Weights of a small GPT-style language model, trained from scratch on English Wikipedia.
Size: 9 layers, 2 heads of 128, vocabulary 1024.
Architecture: LayerNorm before each block, learned positions, capped logits.
Training: a variant of Adam for these matrices, 265M tokens, 3897 steps.
Each number is 500 + 25 x the weight over its row's rms, rounded and kept within 0 to 999. Layers, rows and columns count from 0. Numbers have three digits each. The size before them is the row's rms in percent of the matrix's.

# layer 6 MLP down (transposed), 768x256, rms 0.0531, rows 320-345, columns 0-127
112:496476526480489518508472497501443482509463507498539455507518470468513509507498532460483511594509486508517450501470478525538501538518502512532513534490478524508524543495486525493487518532484458491503483483480505494520552503441483515470477514515479542471517497496484517549542506474501500498532549508522503462469550533508512463501506476468528507534490502530468536509500489460523467484545
108:499515499484541501494475542517475507508505514499462573478458486495524452504521493504507540476540486485488511509494487455519478509528463542487549523502509459504524490495465537458536496559482485501507482525506518486465557494448503500557500530528498530516509518523533500484414512534515507496513503500504517483476509541509528487516518496482488499484528530510508473485466458481469461520491
090:522480540493531551497506497474572535452479490552476512515530490478467486502505507523484536511535511466511533546541472503493485456475500501489529495481454451480495496507523514510545507480472501479530486483510505526549540489507506442449469497513439506495497484437506523493554494540500514509462487470500474513518495497519490463530484496508496528501506492450536488490515504496503502508464
090:507477534477476481496481483476551480504496509546546502545491483513509467493510488504537521516502537522499555456517461484491521505495518510503492498506517514490522509511568507548515498529504510479470473539520504505503490494518474470515467493535496464511461476450469535489480494502469528506512450468451485510471465488510505509510479486511503536501498435547557475456472472527506499532470
095:497503559442507522502518488485502477497516494516470525513490523519476510508473502473514493545497510503481491481527465494511517510437504512472528519472459534523519516497487443540524492513518490521473525454436482503491522494481508519484523505492494492488544501516511465538464463466523500487520535486524499458517478482496471509453486485488528503494506447471528522570473483527536476504478
108:545476490489497480489524528518495504470529444523537477486513497484528517500510516556505473532560509506485529498484517507513502477503547550500445527461468531501476530550544488430495524470493505505500505500516514486518474489451514530527500488527476450493514569543501519517468526541490518489488524466497478512461473543552461503489491518530513464499511473510471483478522478487524475492476
089:515533506501469539459518521502512512502509477493507522519520504511503455494524490504475502507544507508485508516468529460514464525529497486501475526501520515517521480508474526502505513495502506469506492518440483463556503493527557506550503510489512540498486462503502496524523515492525501539500514494494511493505496502503507498509487494516506499439501498516513448489497485530510521468523
108:506479507508489524496521539509457471490513503522507491498516503460491511529492483502507487476558487534482530479526459488484497487509522532493497500474458498464516540524510572539497504495531466491502530445503500492527434548525518500476513532486484486465524499476492524493525521472494475507519474509547521488481520464508503425505487524512545523501543510511489512486476538512502470472491
100:483514515472475504489506545490547500529558491513521534522499537467485493505483481499422472516506488531487505449487499474474491501491454502544507542493499476505527498485521460529490506486503542523499457489541505495498494493504529557487532511494475495481475521543457477493485502478499484460480521536505508506541478514492500492478499454484528480536534511504517540501471502498522493523520
101:487422526473481546501505511515506480547505535495508464515496509512482506485502488557481493436494521496493509523537515503496522491520482462495567479500488485447506486522503518529535526506451540499490448491555519531465570526523522525506476515503531493472508472464512514513522481481503502463478508489552536450492462523497497492522500503454462537476479483465510523530486500448510456510478
102:486504504487522529504475497524477537479476496498552502495467467477471495521478504518484498502567513567494506475483523549497521503466540531525516465555505491474488508503503512476488515484517546502522476501495468498478476514560449495509509478498473532507498502524463499509504498519485476486519494492493501464496524481481454480471541518481483521457466459538479488482462451509517523512481
102:479489499497502522502493472500507456524481500486530529502521495496510512501533462526543488509498500515518483467463506509508456457518526541476513517499531500472508491496503515488486486464476496456449497503528471471499504502512547479514479537479523512462534543470506507515494486500509522543522502510532496541503497471491527523514498460510543520540489489486529448510475474509533525506472
095:500527467489506485450496486461523495542511530512471519499511520489450470525502467511473484468529532529462518538512519511461493532477499541512491549509493513535469516548484468508502504511523460505521477466465497500514489489494526522524536529467530481463504517505502492510550531453489487511560471530487500515403497489497511519450518505523474512512530479506486524498486542523543524501509
108:424512482472533514492447492501508515535538498475463534475477468562501492486546562477460539479481496514489483489483483518510503506478515517525496483526551475480506483512447486474497539513477471521528526504516507523496501492496507500536452490520516535513489498459500481493463470508525526506443490527466495518496487512474509529511523498471483523538463492486542491500502517489487482448523
086:495478511497556505504523475466534476470464487470475477475507471518517481501505509530497505509496508496465463507527509497482522494512536489481477540508521525506485520521470495511509504485501450499501470482492508474465620478446483476495550511505527497563521500470483474503521494476502485491475480482526501496497493503473496479478505503475524475473536464521480485484513539481492506472485
092:500530501550527543501515464494495480529485496508525482495495490522505459507465503465522466504556521529500455503521513513454505523532529506553472524525505486466502488440466460526521487515525459477518484451471485508529486501519475544476458520491477496456503472479553491475487489489493540503476507544459531489534497482508535482505478510502490480503540525501521495547494512503483549534509
093:506524543541494502482512536528504516500481489515493468525508491444463492472503492546547511526514465516474449535528491457522462481512506536515454495545528484478537458541534453524497525507489514490486553495499537497510499504515473524474494484546515484529467555504501495501538483510441523495489491454495519535520523480522493498470524493510477458531495487546520497485491487488520483524490
072:492487509498501496513502494506509503533495532480547499490516480509470505475487515542497510518533481510485474513485474497495517495491502498513500488509518518499474523503499514486519479482487474456491512510529523519482419466496484544493496488513497501521496507507504502483520500507506498519514524488486498483503514511509506475491465531497500491509510507501499510471544519498500515489509
084:509529516528516504502505478507509482484520485525525503534500587518523490485530481442493519501544518517501495447495444473495488529489460485504526506526484569504476515496496512492509516503517538478525489547539488540510530463483459494522479519497551512462486473499527509518441485518476521475478523477489481482511449503500497484496484490530515496487506450480498520474482504517511514531473
095:465457481483478473500519488519524505518523473493463534468451486520519457478501504510454545513474487437501511521510473488524556464511497489471481449538505458533497507522472513521482499475523502473479524491513503493483510471479504495516505485493505525536467531522468464497463502509547505512519493492550471528536497470492513516505488507516519520495489537517521507491527478477470499507494
098:485512523523485486470493492494474475473517493525507477495501496509508531486470517471471499532530537521462464496506426469502501493471486552458505500472490496501477523503496469518486485464427478446457555473486524465493490468508512476465503501509533515523496494486514478511537538507471501526437524474469508510528506480486493513551470479506544511480500517517552480519530506469502472539494
106:492507497544536519502487507480483483490551471461530497505501495537506521517475480506485513536535499495509468501509519545513506484459520478518515519548523499469525507473502468488496525532472529535476480499480464549490537518472487503470512468515493495503517500509496501525516464464541467454528489503509471520510446521467472534521436470522553473509498490512502521517513492498469435509545
083:534513509543502484468506483509534504477504496497525480507510483520483505440535503528527513517440495527505516513491472515543479488501496473488455539504513532500446485521519479492519561519489513506459502527523471487525528488498460514480479515514484512505501533538535511510488502496467471503440481505487489484526522518528459556528532483512501483475488483485533453509493462503512503498494
109:500508504499485497527515494510501499533527518439510504484488515475453500514497543454454486546512510472521488528494507520499515520484503573516504493518496504489452518479481504510464478496471492472473534477493485514493485487447494487479536507517502523519452482493528536491489471467503503463494491485481470508528480538487486516498481488497478477544509518496507522497520473543545504524492
113:484525510540503504504514518526507477480519518543570472527489511495550471540454481464465481511505498509459548516443493543509512504521492473486485489522475460506551510482487464500547526473523571476479483530493456539492502515503537492482485502502486501465443490514501560489478458526480512491500527529502514545504507497468513481514508468529510505441488534480528518513493486463504486560526
084:508478506504479509547509487518471510438523521473475507491513477519509516483508494527495488527532480496488482547465519503512506507493504515540473532494522476469511515500512521509490499475490510529531518511476571481517427536488485497497508474502496455483506528520510451483517504511494528522474500495516548472539518509507494512483528495498556483493528482493511508462497502526495493469486
# layer 6 MLP up, 768x256, rms 0.0635, rows 321-345, columns 0-127
103:496494468472494459508533471507530493470479477531489477466473516516525514515522507513503494474507454493474464515498533483505480531506478511511446450527509500447493470452510461459467516479469476471481524449479514500515511466515520480524522466504526486535503505523497519499530489510487520520516508483528507521530546465491497482493549484510473515482517469542493525460498487506524546502511
079:509488474479517450482514461485491491485464510497524535484491479499505527498506517512435462458487497489481483501488489475503553480505505547490494507506520541496495497462482499464479483530501481438506461537534515465526513514510511500516504504470537506541531489480528471539488547527490514509496525508500507488521511476488485507461531509442452486544484479542469501526490512476507486498506
075:447512475473513522527552489490457510484543535482498528501499493495490518503519542510461436563440526494538472500468497481514522477506513489526504500508499500478490443484483489491470437519475489486485500510526510474507509477491516528493545513496481509535544492478525464526490484503460466506474458548473481538483534505496506517496548515492498466473521528477515500461502530514494461469524
092:547466481492508452501480502500499508513497517493540497526481515516477558514502527504478462473478521443511496507473523464538512505519497504480487494477493457508486477483498526477468482482481504537525559504541532485534527494499512520496532471445466468477567501474472518499520481574500503504519535506519496521492509492436494515528521511484506510479509492514453510492478507495485472441501
099:474494477481520521520525511500519508477496504448486519512501490501518480550492539487518464529510514501506491505505480515502486524499455501514496479504502484504572455460485488506484455504467477479510539503472466458489507479552511508536502490456500448551475502479558492477543472485505457496513548496494498508515507507486520528490529508473526499466528486484503475520472545513513516494499
083:515506495480538477520500496482519486490441508508495483506444488520484555501510493519526497460500452545523493475524476493542503504512534492547454497515523514466511504510498496514498532459506530494501490480517481512468530529507536516465543476548505547513509564463530507492494462517506520492473485510536501470484501510536513468442528509509438504502510482426502540472511490470512497483475
109:519493489507532527535479478511502528486475530526490522553525511483467488492492545425476475521487508480524468489482489487535491477513495507488504494511498459508493491422493468499452444497525456560525466503557452509503535491469505520527546482483476471474520515505499489494524467517477492527479451521512507548534479505486494485443524486469497478524463486491507483517483459508500517488520
100:502485495470477520459491481487511515480529491498526517539478568507494553527519491500508514524514521441505460463489571489548485511513480494477460498455510532530513466458496523489504499444508532498467561520468506537555507508528476476416497505490491460528535529497499496480504518517474470513497527507482456515505512506491535503478478522500486494482522505475467482516509529476524453486524
085:453491443486503520523460476509510498488448520517553536509513511510520485480489535503504511504516520508551486513542496478501492505507508538515515504462483470495475487493470458504495492493529489516539574492511457497537533516562549509526499495487466538484481524514480498467503476521515471475494495537493553473515462455504493451504510526475506474519463480431510494484481520513508495495523
101:491467500461469460540503489489512512495490518478515462515477517479489532515539495468508469516530502500533481478502535451472490496507500505497510513505499517488517489494489487511483491497434491464496502549516475456539511499492515530449462476500502477511544528496500497527479502533503506464513496503521482540478528503535521517466516548505479495551481505467535505478495519536517497515503
102:485518450510486521453476467500523487506513501505519478527508518536487495491498488505479433507482524481493483497549503511540503455533488493514530484457450512526534473491478537550494428468532487540494503485465495509519522483502461490511534494488495492476518533493475507481515439504478501503490481520456526524513504477500511495504489531477519500484492529492490538481515477517497455522508
097:499498486499487518493520476497499493456518475512455463493506531512477507482499509503511519525477438433513436503499468500513520521491517496532481512554507468473511494422501519494454516542508508508504513527503524483537526512502483521484483502468467495504439489483500471485495477509498545525473543474494530520512512503476521502523496484459533469513505491523499482487471422492466582513506
103:476496490473454518538528489493503540475505506482529487496532477495524518509532477508552472532521526488488476513461503511476491532462504504482488468492484514546481436510527479476443498478495499512482513526514508505510493499512469481491485515511518490519483504510506514474552463524474518496508495494472503559493498485516475459507525535451477473509509496504506506480545537490538507499484
101:452474506511474484481501525520485506538506528531533492517475525523519512475465501507493508502495479504533506510497510516519507547509467497552526489454421458498481503492502511489519513526517517490498549520509523506536499518564507548489489499492450479452482473514519503465469499510500493499490503489450520517503512524534511538510496499539477488525483527494494545491539477548491523510542
098:515474505437465454493486510470488523510482491500463496477507505495519507511515486507497511512509504469499514444503531470517521500493478480485538463471483482513518490501488511472459508505464550493509533551520499513522516516511508478551553453461524520524550529472455511489497525511472497471490504515539487503512502534455475536499544492500519494518499502482493496459510478511526459487549
082:504457434439498523478499507518450511485479543522541511519495541489489496483490512486455461518497501495594510476517503509506495472483499492528527507452464469507520512497477515510465472540541483523551498516478501519514487484550513501533538507505492479534471517498496521459470513506495451457461515540542494507520500469466488508513489466518497483500526483463489467486506532537494484492532
081:507507523466468476469505450476502497518519510527490489525462496506529517556466506512545449472522507458498520484514560497505477494540500467510487495542498481539505484508520497496447527489487454556507529533518464490460499521495511497499517520493483477467481464522489534513445535501487534482502507517487475516480497512466471486480509516466520484534522513514512555495462524473475468477550
079:494501482505488485526429507457458488489500530541511530509526479506481515497463501528485474515538490513481485489473532479520519487501501536470513542546480474520498467520492494480496486473499500513482528511487475473469507470462505520494530507457527496484559501510534499451514508481486531472523493512503509488563489487468487469491500543500479502520477515524503502464499483497535473499495
092:506511490462503493535485496458526499488513456474484479510527519505485549513499524520539508519493525475488479485482513466494476495519491464483478473512475529494499481487506531427489454497539467536548495488485522496515526493475492519480476498527518529462539485514502512519528468487440484456502508480480559505545517455501501487482508503480508497455487526486482502518484466494547511484514
091:522471483516495474477500485444517546470464496502464516509486513531536542503526465515491498500547506453510513491473472511514484496560452519523505520542483532482550482510518463444508494522514491533522497484483480527504491527517502509487534506502517511509499532540534506490513461470468523497499509514504491475477447521522491537460547538468535519471516522513451507474479476507521545510496
106:481469464518466522413475519467497514500483487507519479521509477520507510497502490492497459498480408515487518486524514513530528498515493503546501514475491502512491504518524526485523537471515494500447524474462537472516515538471518442499486506470500503517521474494509525484527483521429538516508519522456573462480544522480497492454532517480484487508504498520481536481498480500491527480525
077:486510481465496486493507489505482489497472568487519462518476506489493512554490524454483463496546526536522522515518554457503525484518474512538477473481520490500517508505495500537483458519523497492535475473477466469486527503495495510513508494473510418497499489483463466520489466494518518488494470533506489485484508484458511536499485490526515522517547484451478506476494528505463458482538
106:502515485512495499512513513514482490492447501497506498535536488483479559477496498501491492480480454515502462475519473505504503507514500464545512521532528435496503500486482541463490491507514513540502522468536523481498504529504557492474526489476530512512497503462480501498480500537466515469461514520464512495560483529487539474537539523463528510537486456499494524489508502468462527497529
110:479500513502456487486507473480515496490460523516483480542484509507506526521464504487520493497513470530487495523496487479489489506511526528486504453469520500471487449520492521508510467508539483530512512490493483449505529548496504438508537497499503485503542479464525497468536472481517492495499464482516526524517480490449498509497542451455500524495463499513490493456470505522501525483494
105:467511489453486478440544498482499495508480532500549497500481503473484492504451537474535443457513503517485460495575510468485507469493440502491517469478498481521492459500461455509434474489474476473503473510534530535495511531508508516481498491458505504519486484494473492490521489479481525483485461514493504512516511521468525498488466547445477501506533470561480505509481510474501538528529